python train.py --hidden_size=256 --num_attention_heads=2 --num_key_value_heads=1 --head_dim=128 --norm_place="pre" --norm_eps=1e-06 --attn_scale=0.0884 --bias="none" --tie_word_embeddings=false --init="uniform" --init_std_qkv=0.0274 --learning_rate=0.00327 --beta1=0.9 --final_lr_fraction=0.0 --train_tokens=565100000
Each number is 128 + 32 x the weight over the matrix's rms, rounded and kept within 0 to 255. Layers, rows and columns count from 0.

# layer 12 attention query, 256x256, rms 0.0947, rows 0-66,128-194, columns 192-223
[[160 131 116  90 143 121 193 124 131 149  97  86 140 124  97 117 174 164 112  72 184 153  81 196 112 154 100 133 101 109 141 197]
 [154 158 136 123  85 111 114 150 126 153 124 152 127 143 135 111 139 127  97  99 119 111 113 127 170 147 140 139 186 107 101  83]
 [187 109 120 150 100 122 193 109  97 113 135 144  95  93 119 125 125  86 109 109 153 109 176 152 187  85 171 105 128 115  89 113]
 [129 143 100 152 120 158 145 125 124 131 135 118 138 135  95 124 121 158 109 106 132 104 169 110 148 144 123  62 155 120 172 137]
 [129 148 113 141 113 141 155 162 119 108 131 128 122 153 171 140 113 119 123  94 116 132 136 108 169 130 126 197 167  93 106  86]
 [ 86 149 110 133 123 123 143 139  84 128 127 137 149 121  84 122 135 118  93  66 116 172 136 135 178 140 151 121  98 136 112 174]
 [111  69 122 130 119 165  80 110  99 103 145 141 104 115 136 108 148 124 211  66 150 171 170 107 154 165 137 143 168 117 144 177]
 [130  99 110 158  87 114  66  77 146 152 110  92 174  75 116 135  95 131 141 103 124 109 117 160 150 117 120 120  81 154 115  95]
 [ 89 163 115 107 131 128 119  91 135 127 125 103 123 111 106 111 140 103 103  95 115 100 109 174 105  79 113 137 129 127 135 112]
 [133 149 121 127 162 103 178 203 118 135 123 150 128 142 124 115 124 127 134 152 180 143 171 114 122 112 110 180 162 179 145 147]
 [119  90 127 138 162 123  75 150 103 136 151 109 139 125 133 146 118  88 134 100 150 149 132  90 127 133 123  86 112 145  91 131]
 [135  80 144 152 100 171 125  99 109 140 138 101 133 171 123 105 127 138 109 119 113 148 120 137 133 104 101  91 174 120 143 137]
 [126 175 130 144  61 118 115 158 125  73 109 131 119 110 126 132 159 151 124  99 124 123 137 118  83 134 151 141  92 120 145 172]
 [142  98 128 133 104 121 130 189 105 132 212 125 131 209 118 113  95  37 149 111  98 121 155 188 120 162 123 116 120 110 156 126]
 [145 151  97  97 153 103 147 157 153 131 124 113  98 139 142 118 117 141 103 173 141 116 124 171 186 134 104 103  79 117 108 110]
 [ 83 129 120  86 126 121 150 155  88 103 141 111 144 110 115  99 145 104 165  76 179 129  89 149 120 127 112 118 136 165 130 160]
 [126 156 111 127 150 160 125 132 145 135 149  97 134 113 118 122 120 124 104 148 140  85 168 117 151 154 119 142 118 142 107 173]
 [104 127 161 148 103 120 126 222 176 142  90 140 136 154  86 115 129 112 104 103 112 178 143 104 138 140 138 111 124 190 195 161]
 [104 129 106 109 120 117 149 151 154 109  93 150 142 120 106 139 112  97 146 138 134  96 175 170 128 115 145 110 161 125 120 104]
 [150 135 124 125 132 134  93 141 163 136 128 127 129 144 163 117 144 148 121 122 131 104 107 121 151 121 121  90 147 131 145 117]
 [158  43 121 114 103 122 153  91 122 107 182 150 140 130  74 112 124 142 146 124 155 134 118 143 138 108 103 116 132 166 119 122]
 [111 149 121 134 140 121 141 130 127  92 114 118 171 103 126 133 140 143 137 127 112 132 130 109 100 125 117 142 115  94 100 135]
 [ 82 120 181 163 129 134 122 181 152 143 159 175 133 139 116  79 122 172 102  47 184 149 168 161 167 152  97  70 170  89 127  70]
 [121 120 117 125 122 158  56 136 127  96 135 124 141 143 127 120 114 100 121  72 161 175 191 103 130 171  98 132 150 141 122 180]
 [152 136  96 162 132 125 113 104 151 118 164 124 136 133 104 141 115  76 166 114 108 117 116 160 178  55 108 162 131 146 107  89]
 [165 112  62 118 133 105 158  78 157 108 133 188 165 126 101 106 139 158 129 139 166 125 137 175  82  86  98 101  97 164 113 116]
 [118 135 115 144 153 122 134  71 133 171 151  74 164 124 195 110 201 130 156 112 182 142 154 139  86 144 121 120 109 121 130 129]
 [145 111 139 154 164 132 131 104  78 149 138  82 120 110 145  89 165 136  74 111 159 204 127 130 169 112 126 156 119  93  93 139]
 [176 151 157 134  89 110  99 122  90 156 109 136 186 159 127 101 205 154 176 211 107 108 132 112 108 119 167 160 179  71 111 121]
 [163 117 146 163 148 117  89 153 138 120 130 117 119 144 110 161 112 164 128 119 141 128 131 129 154 148 102  77 139 126 115 117]
 [149 129 142 107 134  99 113 125 140 129 140 112  96 138 112 137 151 109 127 152 100 149 135 158  95  71 149 106 126 155 137 112]
 [ 56 170 124 130 138 123 166  98 175 150  90 139  93 140  84 121 107  88 156 103 107 131 155 155  98 138 110 191 142 146 160 119]
 [146 164 126 111 129 134 150  97 140 161 164 118 138 147 114 121 128 123 137 140 131 125 164 137 141  92 107 107 167 103 112 125]
 [132 124 140 114 135 123 149 109 178 124  72 167 128 102 151 147 150 151 142 179 114 133  71 135 100 102 134  90 114 119  83 158]
 [175 103 137 193 148 107 175  98 114 118 151  99 161  99 115 148 120 117 139 130 127 159 108  86 142  59 128 166 156 137 141 121]
 [119  95 154 142 161 150 169 112 128 109 138 118 140 108  96 139 122 132 147 140 100 158 131 117 135 117 108 131 108 117 149 146]
 [110 140 107 142 143 117 141 122 151 173 135 123 153  62 153 142 103 111 102 107 187 178 185  88 156 127 133 128  81 159 137 174]
 [101 118 155 146 142 104 204  60 133 159 168 159 161 157  93 112 141 121 140 144 179 163  83 117 106 105 107 149 107 115 124  64]
 [110 152 171 135  84 150 102 151 135  98  95 127 131 121 112 138 152 141  97 131 123 128 157 114 165 132 130 115 151 127 199  97]
 [ 98 165 142 105  93 137 161 104 177 170 121 126 177 186 140 113 145  95 189 176  49 111 141 169 142 151 129 160  98  77 116 126]
 [130  98 127 133 124 122 128 132 155  98  82 147 104 123  87 128 138 155 136 139 152  95 103 117 147 124 139 147 135 159 152 133]
 [115 155 140  88  91 192 103 148 120 134 108 135 136 168 141 134 127 154 168  97 154  82 112 123 127 112 136 130 103 145  59 128]
 [118 173  57 140 165 120 161 208 117 156  86  72 107 100 135  82  70 141  91 116 109 131 105 140 148 160  95 167 165 179 175 185]
 [150 135 134 141 126 133 100 165 192 128 129 193  74 145 127 145 136  78 110 147 103 142 124 211 141 131 129 161 104 144 138 197]
 [ 80 162  95 156 164 121 156 143  91 131 139  96 157 120 143 128 119 133 102 108 139  98 127 167  85  96 103  96  92 120 139 121]
 [157  96 117 131  91 118 107 101 167  43 134 130 132 102  79 154 116 124 132 148 167 125 154 158 143 143  74 201 117 137 145  72]
 [ 78 115 112 144 151 169 103 147 108 157  68 201 134 144 170  91 131 172 123 120 205  41 108  84 134 115 126 163  98 195 110  72]
 [163 152 127 142 152  99 122 132 167 105 179 110 143 124 181 157 187 119  82 177 145 126  99 152  39 127 162  42 184 133 153 139]
 [136 126 120 146 138 101 175 147 117 113 173  77 155 101 128 173 155 109 127 153  98 139  90 153 171 123 144 149 139 150 128 105]
 [123 155 115  96 134 141  97 115 186 123 111 172 139  96 130 117 161 147 174 129 148 133 101 131 114  87 128  91  63 121 112 106]
 [ 93 128 103 108 130 114 124 108 131 166 149  61 138 135 166 132 143 135 106  97 151  60 110  89 141 158 162 129 137 107  87 177]
 [116 137 128 113 136 126 112 122 153  80 110  79 174 127 114 113 147 145  57 138 150 156  88 146 108 100 122  84  98  87  84 112]
 [123 150 153 108 150  99  58 173  84 145 171 120 127 140 161 130  98 106 139 199 119 107 161 128 118 122 121  93 129 127 150  96]
 [114 111 103 115 116 141  97 122 118 123  75 154 114 120 149 119 113 122 135 156 133  73 160 116  63 155 127 176 121 136  90 141]
 [127 132 142 134 104 124 154 189 110 126 131  98 134  85  92 165 115 136 111 117 142  66 133 142  93 118 158  62  97 114 148 112]
 [141 110 137 129 128  98  83 146 159  98 177 115 106 119 159 145 125  90 182 176 147 120 177  82 125 148 133 101 180 170 131  57]
 [122 165  83 135 150 120  94 149  41 109 175 176 158 119 127 153  59 149 142 132 113 129 124 106 128 147 112 114 135 168 135 179]
 [120 131  97 121 132 154 110 137 121 143 124 116 130 134 172 127 135 114 136 128 133 170 148 109  81 107 116 109 128 138 143 113]
 [ 95  96 108 132 148 112 110 102 157 151 117 140 152 148 202 125 138 144  66  80 186 150 180 136 185 141 114 120 127 112 156 142]
 [130 133 130 139 134 167 144 108 169 167 130 181 153  99 141 110 104 165  62 102 117 121 120 167 132 206 126 145 144 121 122  61]
 [ 42 150  94 160 133 126 191  77 139 114 119 111 149  60 201 130 149 198 150 159 220 148 137  83 146  88 112 151  96  82 138 107]
 [123 143 136 123 122  88 112 153 132  91 174 108 140 138 130 121  84 146 134 105 143 140 128 116 138  78 108 111  94 130  96 105]
 [ 90 162 152 116 127 134 152 125 131 166 175 128 140 123 103 131 189 179 115 158  79 118 129 109 120  98 125 119 154  72 122 160]
 [ 79 113  79 125 107 146 139  77  83 123 105 113 181  60 114 125  92 171 119 139 191  99 119  97 127 138 164 139 138 180 155 182]
 [152  95 138 146 147 140 123 135 124 161  68 171 116 170 117 155 122 114 142 144 127 107 171 117 130 177 163  85 165 161  75  90]
 [159 126 108 105  92 109  69 104 128 118 139 124  89 128 103 126  92 179 112 106 125 111  88 154 145 119 131 110  92 143 147 155]
 [ 83 147 133 154 164  92 115 121 174  85 132 145 144 135 125 141 105 118 136 146 157 135 157 139 136 117 129 126 157 107  98 171]
 [ 73 126 104 191 127 114  66 106 165  86 134 116  91 101  96 139  98 197  96 153 168  63  90 108  67 126 137 130 158 129  99 166]
 [196 149 155 125 144  71  88  74 116 166  88 181 143 120  99 112 124 146 138 115 130 141 161 117 130 103 165 105 158 121 130 131]
 [ 65 174 111 172 119 113  65 100 151 153 180 144 112  58 125 120 132 157 167 142  89 136 171  98  85 100 128 115 112 139  93 147]
 [111 121 133 175 137 116 197  93 132  66 130 127 137 190 160 171 171 211 118 139 110 108 137 123 103 163  70 158 125 143 133 139]
 [110 109 121 138 154 155  88 142 118 147 143 138 102  62 153 123 119 110  85 161  62  75  80 207 143 161 125 119 137 114 158 177]
 [132  74 120 132 161 116 126 120 157 167  89 145 101 109 193 107 137 149 121 128 103 111 129 151  64 116 131 144 127  85  99 170]
 [111  91 114 147 172  70 172 122  92 129 160 148 142 128 129 158 129 118 109 116 129 117  99  54 142 157  91 129 103  73 158 117]
 [152  99 164 149  77  87 110 117 119 102 142 125  89 141  64 125  97 175 178  85 154  71 131 143  91 112 143 163 179 118  65 160]
 [110 109 136 123  92 162  99 213 135  95 110 141  64  80  67 122 114  61 143 152 134 139 129 185  94 173 114  73 171 147 163 105]
 [132 110 125 157 139 141 127 154  85 103 135 159 148  98 123  87 138 154 103 110  85 181 158 108  89 122  96 185 150 145 165 114]
 [156 122 117 132 120  85 143 118 123 164 115  91 133 100 150 111 123 180 146 101 131 112  98 123 144 181 144 106 133 135 105 116]
 [130 111 183 106 161 135 120 155 171 136 111 138 128 145  64 132 137 110 191 128  96 131 144 166 136 111 122 107 145 133 192 144]
 [101 116 144 168  77 123  73  83 148 133 102 135 121 107 129 128  57 183 148 102 154 136  97 130 130 106 140 113 140 102 116 159]
 [138 160 131 130 108 129 122  88  95 102 112  99 168 143  49 169 167 142  94 172 105 150 102  74 149 189  68 149 139 109 135 104]
 [133 104 116 126 127 108 156 109 157 107 147 120 136 193 163 106 122 208 103 115 185  97 126 106 116 168 134 112 109 136  89 116]
 [140 114 203 121 155  83  81  39 135 141 140 158 138 133 137 123 203 119 124 124 149 134 121  98 151 155 178 136 109  65 134 131]
 [131 158 146  62  96 166 142  83 145 174 142 133 158 107  91 152 130 122 154 146 139 131 106 150 134 136 148 130  64 152 108  88]
 [ 89 141  78 111 118 128 131 175 113 148 143 117  50 195 142 160 179 148 117  74  47 121 139 156 148 115  89 115 136 180  66 123]
 [144 151 129 165 123 151 148  84 118 100 101 121 148 122 104 146 107 153 142  93 149 194 139 114 112 113 139 105 108  78 113 110]
 [105 123 108 168 156 212  72 149  73  87 148 106 145  97 109 146  90 114  86 163 120 143 108 136 115  78 102  84 129 181 138 102]
 [ 88  98 161 111 125 137 164 127 131 119 115 137 137 135 112  89 140  82 147 161 115 125 177 157 168 148  83 152 201  87 173 101]
 [189 155 130 145 161  26 164 122 150 184 112 173 193  67  80  74 164 153 130  94 122 127 209 121 166 136 175 103 196 163 122 157]
 [118 125 151 109 163 115 150 133  74 121 185 137 164   0 112 219 189 154  77 120 204 174 119 132 211 195 124 116 116  72 108 119]
 [112 115 121 107  97 148  91 157 154  63 137  89 133  74 106 152 128  85 114 128 161 118 184  92 119 104  83 143 156  60 114 126]
 [207 164 113  88 137 202 142 107 104  84 155 116 165  79  96  90 154 184  82  85 132 199 130  67 140  71 138 100 168 105 153  73]
 [108 142 114 110  71 141 132  70 143 137 100 151 153 117 145 153 155  63 159 172  75  86  37 180 121 115  84 151 110 150 152 133]
 [128 127 143 166 148 102  83 103 112 148 111 164 154 118 111  70 109  76 191 149 153 103 177 124 102 106 145 164 136 121  63 192]
 [207 160 155 133 122 127 145 136 115 138 108 133 117 111 130  44 143 160 178 135 108 164 170 122  70 131 147 126 132  96 114 115]
 [159 132  82 171 127 121  87  79 156 146 151  82 109 105  67 156 107 159 113  85  65 110 100  70 158 140  77 137  81 134 183 166]
 [105 140 122  66 117 107 103 114 125  92  90 100 170 119  87  90 154  81 157 171 162 119 137 154 139 150 154 115  78 122 180 112]
 [166 121 135 177  99  73 111  79  81 189 128  82 217 125 149  83  80 131  68  95 109 123 129 106 124 200 132 155  51 153 128 161]
 [111 120 108 136 109  84 109 149 115 141 157 103 135 144 139  98 162 192 154 138 107  95  80 120 111 155 149 106  91  95 138 121]
 [121  71 107 113 151 104  96 152 105 131 176 147 173 117 129 101 124 110  89  98  97  99 131 113  94 147 131 132  49 140 171  78]
 [102 159 173 148 135  96 107 161 104 130 135  93  67 197 191 145 155 130 186 196 134 106 170 151  98 129  99 135 168 137 152 125]
 [212 122 187 113 108  74 161 125 123 136  46 150 120 138 119  36  91  71 154 180 187 110 190 127 118 126 166 118 117 137  87  73]
 [ 91 102 103 133 137 125 136 149 100 115 148 122 137 144 154 137  99 195 113 105 181 119 158  99 108 128 151  96 126 129 157 163]
 [157  88 138 169 149  94 127 127 132 168 150  97 158  85 179 151 126 153 112  46 115 130 111 141 161  99 120  81 194 164 132 165]
 [170 128 154 104 103  84 112 143 116 130 116 126 106 106  88  87 153 170 152  93  87 121 124 143 133 129 146 169 123 155 153  99]
 [110 137 135 142 151  90 119 154 186 125 118  80 128 124 169 123 168 210 150 139 167 117 154  80  73 133 121 104 203 168 112 134]
 [137 122 140 147 158 114 155  72 119 146 147 101 136 104 189 183 120 102  50 167 188  84 140 122 136 115 176 149 214 202  63 112]
 [ 83 146 159 143 115 125 117 107 134 125 128 163  84 144 164 172 107 146 150 102 103 134  87 125 104 115 134 173 135  99 124  66]
 [173 109  81 142 120 174 140 146 178 145  90 101 151  95 128  86  96 139 114 205 148 114 125 143 124 120 122  96 142 173 122 171]
 [122 122  47 164 153 127 160  33 158 143 192 181 222 151  31 147  74 216  61  96 153 146 163   0 149  77  84  75 159 170 166 145]
 [140 114 133 124 155  88 135 145  49 172 111 128 151  69 133 130  69 117 107 156 196  76 174 111 171 124 148 109 203 136 118 113]
 [156 142 111  99 161 152 120 144 120 111 115 114  73 174 130 134  98  86  95 134 145  83 113  98  93 100 116 147 111 130  48 111]
 [ 88  97 139 132 125 125 122 150  82  98  78 107 167 142 148 147 101 162 144 139 136 173 118 153 154  51 180 137  76 102 173 113]
 [130 108  96 113 191  65 119 209 138  69 157 134 134 104  95 111 172 117  61 105 146  65 142  93 135 149 114  98 117 159 177 177]
 [115 121 168 143  91 158 242 100 154  82 154 101 102 143 150 168 143  64 184 120 157 164  88 219  93 176 168  77 136  92 189 135]
 [101 120 148 132 120 123 105 139 115  81 109 137 136 121 126 122 115 133 174 117 169 131 141 152 145 162 144 139 159  91 158 133]
 [225 108 105 123  86  72 210 167 144 102  64 112  72 122  73  27 168 161 109 136 151 116 159  94 101 153 127 171 133 139 119 158]
 [134 192 128 115 125  81 150 127 123 182 116 137 125  49 131  81 176 130 101 145 148  83 128 139 116 160 117 180 106  70  69 121]
 [152  78 150 183 128 214 179 188  80 117 144 139 159  78 121 101 119 147  65 107 195  57 144 126 149 133 103  51 183 117 122 113]
 [ 97 155 103 104 163 111 127 163  92  51 143 127 123 150 139 191 108  75  76 123  81 150 133 114  99 167  95  60 174 126 196 184]
 [116 124 150 104 111 137 157 158 165 128 147  73 119 170  98 137 120 130 152 116 108 122 131 154 114 152 168 124  96 166 112 111]
 [206 150 182  94  93  91 102 111 135 152 103 169  89  74 140 105 128  56 126 154 176 151  89 142 102  90 153  88 135 173  67 139]
 [130 128 147 158 106 125 125 204 139  84  86 101  80 143 181  89 142  84 151  97 103 142 143 113 125 104 156 145 210 161  98  83]
 [133 113 117 128 130  93  73  66 146 165 108 167 169 127  83 119  99 159 172  99 120 154 154  87 153 136 136 119  95 139 200  86]
 [ 98 172 139 105 110 188 121 127 188  70  99 184 157  97  96 102 172 101 149 105 205 133 152 174 155  60 195 179 125 115  96 157]
 [135 119 121 109 105 148 127  66  94 104 182 185 105 155 123 116 112 130 128 112  80 141 144  83  68 112 112  99 106 149 211 108]
 [118 123 138  96  80 156  87 122 179 115 155  68 114 177 121  89 110 156 140 108 189 151 125 139 133 177 166 109 142  80 169 129]
 [ 56  74  33 127 143 126 164  91 125 118 172  58 216 105 121 159 128  59  97  56 102 121 107 125 168 217 112  91 116 157 127  71]
 [128 117 156 101 112  99 103  98 177 156 151 150 139 152  90 111  78 164 139 144 130 154 106 131 133 106 153 155 126 125 188  94]
 [ 52 156 116  92 134 145 100 156 138 109 142 145  87 136  97 197 111 100 140  84 102 180  73 147 123  85 133 195 162 107 129  92]
 [124  82 107 129 163 145 135  95  86 131 156 166 170 107 142 106 113 174  78 129 147 157  47 103 161  79 111  70 122 120  72 104]
 [151  89 135 124  92 155  89 147 142 182 113 102 172 170 160 143  87  93  91 118 142 151 120 120 194 118 140  80 166 101 171 112]
 [137 133 107 170  63  95 192 140 128 121 117 134 100 114 104 142 161 125  75 133 144  92 122 114 144 165 154 108 171 132 138 182]
 [103 109  90 117 112 160 142 132  89  70 112 144 118 121 121 196 111 126 100 154 148 129 119 125  88 195 121  80  53 162 113 118]]
# layer 12 attention key, 128x256, rms 0.109, rows 0-65, columns 192-223
[[ 71 139 154 142 128  82 140 116 120 152 177 163 126 117  77 181 136 107 141 154  90 161  84 160  77 100 121  91 151 159 165 123]
 [106 149 127  80 103 133 123 122 131 162 141 109 126 137 130 162 155  96 141 149 108 152  99 146 186  87 154 120 172 154 130 134]
 [155 126 148  85 153 128 133 123  90 155  54  76 180 112  64 131 130 129  99  70 191  98 151 134 128 135 153 194  46  77  94 119]
 [ 96 198 136 103 113 187 107 145 150 147 132 142 138 136 133  90 135 186 124 151 129  63 119 148 126 121 151 117 137  87 136 117]
 [127 166 158 136 111 194 118 111 140 178 167 137 111 141 102 147 179  97 122 153 103 118 156  99 170 104 106 110 163 130 158 152]
 [200  91  90 133 101  76 108 145 120  71 116 145 126 138 104 105 187 149  91  44  71 121 131 144 111 183 161 206 169 171 125 154]
 [ 86 103 116 101  88 131 150 126  84 113 148 126 132 127 122 184 153 107 183 174 133 124 144 131 129 141  93 151 166 130 104 103]
 [116 117  95 144  57  99  95 155 150 124 146  69 105 148 112 100 144 142 124 101 125 197  97  89 150  90 138  92 164 162 124  94]
 [ 81 126 127 111 112  91 138 130 147 143 140 156 130 166 118  89 142 119 103 111 129 105  87 161 118 120 152 105 179  89 165 150]
 [120 129 113 151 148 141 162 124 105  74 149 134 135 120  86 160 117 136 107 139 129 131 154  84 138  79 127 144 187 173 176 124]
 [172 142 118 169 170 180 158  78 139 133 141 104 147  90 148 168  97 110 107 110 185 155 110  91 137 115 128 140 108 129 101 115]
 [ 73 125 150 126 106 158 151 111 160 114 148 132  88 114 125 120 131 149 147 125 141 134 101  98  96  89  45 146  93 149 140 123]
 [ 99 159 121 118 106 131 142 202 113 122  47 159 193  82 123 148 151 149 140  89 150 113 163 100 147 150 145 121 110 116 100 145]
 [160 106 140  75 122 108 140 188 121 101 162 158 140 161 194  96 113 123 147 110  94  94 110 150 148 172 107 113  49 142 103  94]
 [109 138 144  73 207 139  87 127 142 120  97 153 163 129  44 170  85 149 124 142 144 146 152 158 130 188  86 159  55  72 142 143]
 [136 144 104 142 154 104 142 134 112 124 100 156 143 106 166 183 120 127 122 124 140 158 129 167 144 105 139  90 115 105 175 164]
 [110 161  95 193 113 188 121 116 133 112 144 140 129 139 128 164 113  98 130 105 154 120 140  92 185 129  97 169 137  84 144 106]
 [157 132 167 187 102 109  82 109 200 136 209 117  62 156 131  99 116  96 115  55  93 177 138  94 134 151 127  68 158 183 116 159]
 [ 42 170 100 134 121 114  98 171 108 124 113 124 114 125 164 119  96 141 144 171 183 119 141 128 165 143 159 118 139 117 132 141]
 [169 173 104 155 165 149 114 123 137 104 128 106 164 166 151 137 155 166 104  95 121 123 126 128 104 190 123 140  67  99 149 120]
 [ 78 147  70 119  85 192 135 122 199 104 101 190 148 110 124  83  85 115 149 129 180 167 128 141 122  95 136 137  87 163 149 155]
 [137 135 114 134 130 166 113 169 140 100 109 107 131  74 142 141 139 128 104 140 160 109 143 150 151 142 132 112  94 114  95 150]
 [152 121 141  82 169 107  78 139 132 105 125 129  80 136 101 126 133 124  87 156 172 121 137 119  74 121 140 188  39 113  58 133]
 [150 119 138 106 170 173 147  94 110 110 114 123 120 104 186 150 119  92 139 174 134 111 102  95 110 168 121 151 159 133 114 140]
 [153  95 140  86 127 116 100 150 174 179 143 122  86  98 137 153 124 117 120 127  92 143 176 117 154  97 128 144  63 153 150 148]
 [143 111  85 121 143 133  90 119  70  93 158 169 132 206  77 145 148 140 162  83 138 139 179 133 107 169  74 155  14 164  95 110]
 [ 57 120 116 147 186  94 142  90 120 110 177 114 147 102 167 123 105 117 154 157 180 148 125 131 116 147  77  92  65 154 107 137]
 [164 130 147 171 149 109 108 102  96 116 150 124 164 139  59 133 134 108  98  86 161 143 121 128 131 152 124 184 152 111  84 157]
 [ 98 174 167 109  95  92 146 109 133  94 152 131 144  85  51 130 180 121 138 158 167 147 166 126 174 135  48 157 171  78 172 142]
 [202 103 128 167  98 179  98 129  89 116 122  85  98 132 116 177 127 114 158  92 159 155  80  91 113  91 119 121 108 116 138 141]
 [128  76 151 142  92  69 154 156 182 138 158 110 126  96 206 161  78 113 150 134 120 149 104 117 105  60 121  93 106 123 144 167]
 [101 142 118 116 126 179 126 109 152 176 126  68 143 112 166  49 101  54 126 114 110  85 171 170  66 169 172 109 104 102 149 119]
 [112 182 100  70  91  95 109 119  99  80 142 237 159 134 125  72 155 145 120 123 108 134 192  90 155 114  65 168 180 106  80  92]
 [149 107 163 129 138 120 163 136 121 136 134 134 111  83 124 183 125 148 187 164 120  95 124 114 152 116 153 164 148 132 132 142]
 [153 154 145 214 120 123 101 106 149  58 156 160 140 129  98 139 188 154  78 119  95 147 121  63 131 115  99  88 137 128 162 169]
 [136 109 139 126 141 132 151  98 107  95 166 124 134 142  93 165 139 190 144 115 129  87 147  91 103  93  81 133  97 131 137 134]
 [103 199 113 121 169 157 188 124 160 170 101 121 149  35 204 158  62 172 130 132 129  94 114 140 199 201 155 125 137 169 173  62]
 [ 88 137 132 168 158  93 144  99 124 108  90 100 119 106 117 114 177 110 139  64 166 129  75 145 110  93 123 189  98 142 139 183]
 [161 153  96 136  71 180 120 128  67 165 138 121 127 177 148 148 176 103 106 129 102 144 153 141  80  92  66 133 173 125 162 140]
 [ 97 177 149  91  99 132 121 142 110 175 159  91 129 174  39 112 135  69 111 147  98  94  99 168 167 174 144 147 141  29 152 105]
 [ 76 124 141 179 143  85 152 100 113  97 144  90 148 148 149 165 196 107  98  86 138 135 119 126  99 122  94 129 128 160 143 142]
 [157 115 151  74 117 146 117 150 148 115 129 108 122 169 120 134 144 136 183 142 183 110 111 174  74  67 158 155 120 179  55 156]
 [124 137 114 140 181 119 164 141 123 163 146 129 134 149 146 128 100  94 134 133  89 101 130 135 186 190 106 114 185  93 118  90]
 [185 105 103 127 143 108  97 126 112 165 159 116 153 148 171 140 159 127 137 112  93 162 115 166 146 148 131 140  66 110 123  73]
 [176 131  89 149 167 154 163 139 129 161 139 105 144 133 197  75 110 150 140 152 121  48 119 169  94 194 145 106  76  85 116  91]
 [143 168 107 155 115 130 122 111 119  95 118 124 134 112  98 142 150 121 122 126 149 152 161 167 103 129 118 135 130  66 140 103]
 [ 57 177 115 113 104  79 114 105 101 142  83 183 154 112 153  95 118 161 108 106 132 126 155 139 102 120 165  38 127 199  41 131]
 [160 137  91 158 101 100 168 135 133 109 172 157  93  80 196 135 149 150 134 142  65 182 131 128 139 107 154 125 146 141 164 134]
 [130 152 123 125  60  64 132  94 110  59 132 110 146 127 109 120 156 117 106 150 111 139 143 128  99 150  98 152  98 114 198 120]
 [ 85 166 119 119 127 169 109 120 126 164 106 137 202 140  94  72 116  76 130 160 141 106 127 154 159 153 134  96  83 112 119 122]
 [133 166  87 146 170  99 123 131 135 107 148 108 129 116 182 110 123 150 179 138 125  90 145 116 142 170 192 161 166 152 150 118]
 [ 62 127 126 165 104 169 139 119  97 142 113  61 104 150 112  73 131 150 121  86 197 141  90 156 107  98  95 129 118 103  98 139]
 [158 134 142  72 154 102  71 145 105 105  87  80 130 115  55  98  64 118 160  90 129 109 129 147 125 157 178 149 113 127  80 114]
 [166  66 145 101 150 160 119 190  95 120  47 150 148  89 116 119  87 141 121 172  96 148 206 130 147 134 139 134 125  78 127 125]
 [109 166 155 109 117 120  98 133 138 144  77  86 144 102 114  86  51 111  94  71 147 140  98 108 115 173 170  77  86 172  28 142]
 [156 123 108 164 166 102 149 167 192 131 101 153 127  62 200 119 146  62 166 202  98  52 184  70 190 152 138 125 129 160  82 130]
 [131 136 134 129 139 134 156 114 133 135 104 135 124 118  91 143  71 125 110 105 108 111 145 125 126  99 103 100 124 136 139 162]
 [ 71  94  85 112 139 167 108  99 127  95 134 129 150 150 145 141 113  92 128 119  98  98 121 115 109  72 113 119 155  96 128 147]
 [ 89 201 129 129 112 116 162 124 127 160 176 115 123 165 226  96 153  96  71  85 111 124  77 167 129 121 134 114 107 111 108 130]
 [131  90 140 123 126 151 157 129  93 213 128 113 143 157  95 118 166 159 109 160 113 119  91 171 165 148 188 101 110 141 142 118]
 [ 61 123 159 139  86 115 116 116 119 145 108  68 105 205 147 104 127 165 154 121 135 127 169  95  99   6 145 137 184 152 129 143]
 [ 97  89 124 101 144 104  86 147 127  91 130 155 133 137 140  81 106 185  90 128 136 129 136  88 138 102 165 111 123 122 115 145]
 [ 91 201 121  98  81 131 132 109 130 103 165 146  67 109 118 168 193 179 116  91 168 144 123 130 119 148  74 192  84 144 150 142]
 [128 161 140 127 133 147 126 119  87 122 139 155 145 119 149 198 139 138  86 130 210  85 159 158 135 127  83 101 176 152 151 138]
 [156  92 152 127 166  74 119  75  86 108  93 146 104 105 167 183  97 115 143 192 158 117 175 113 119 138 120 128 111 224 101 133]
 [163 146  76 128 124  97 119 113  53 122 171 123 113 122  99 143 158 161  99 121 164 186 143 166 122  65  80 115 158 104 136 130]]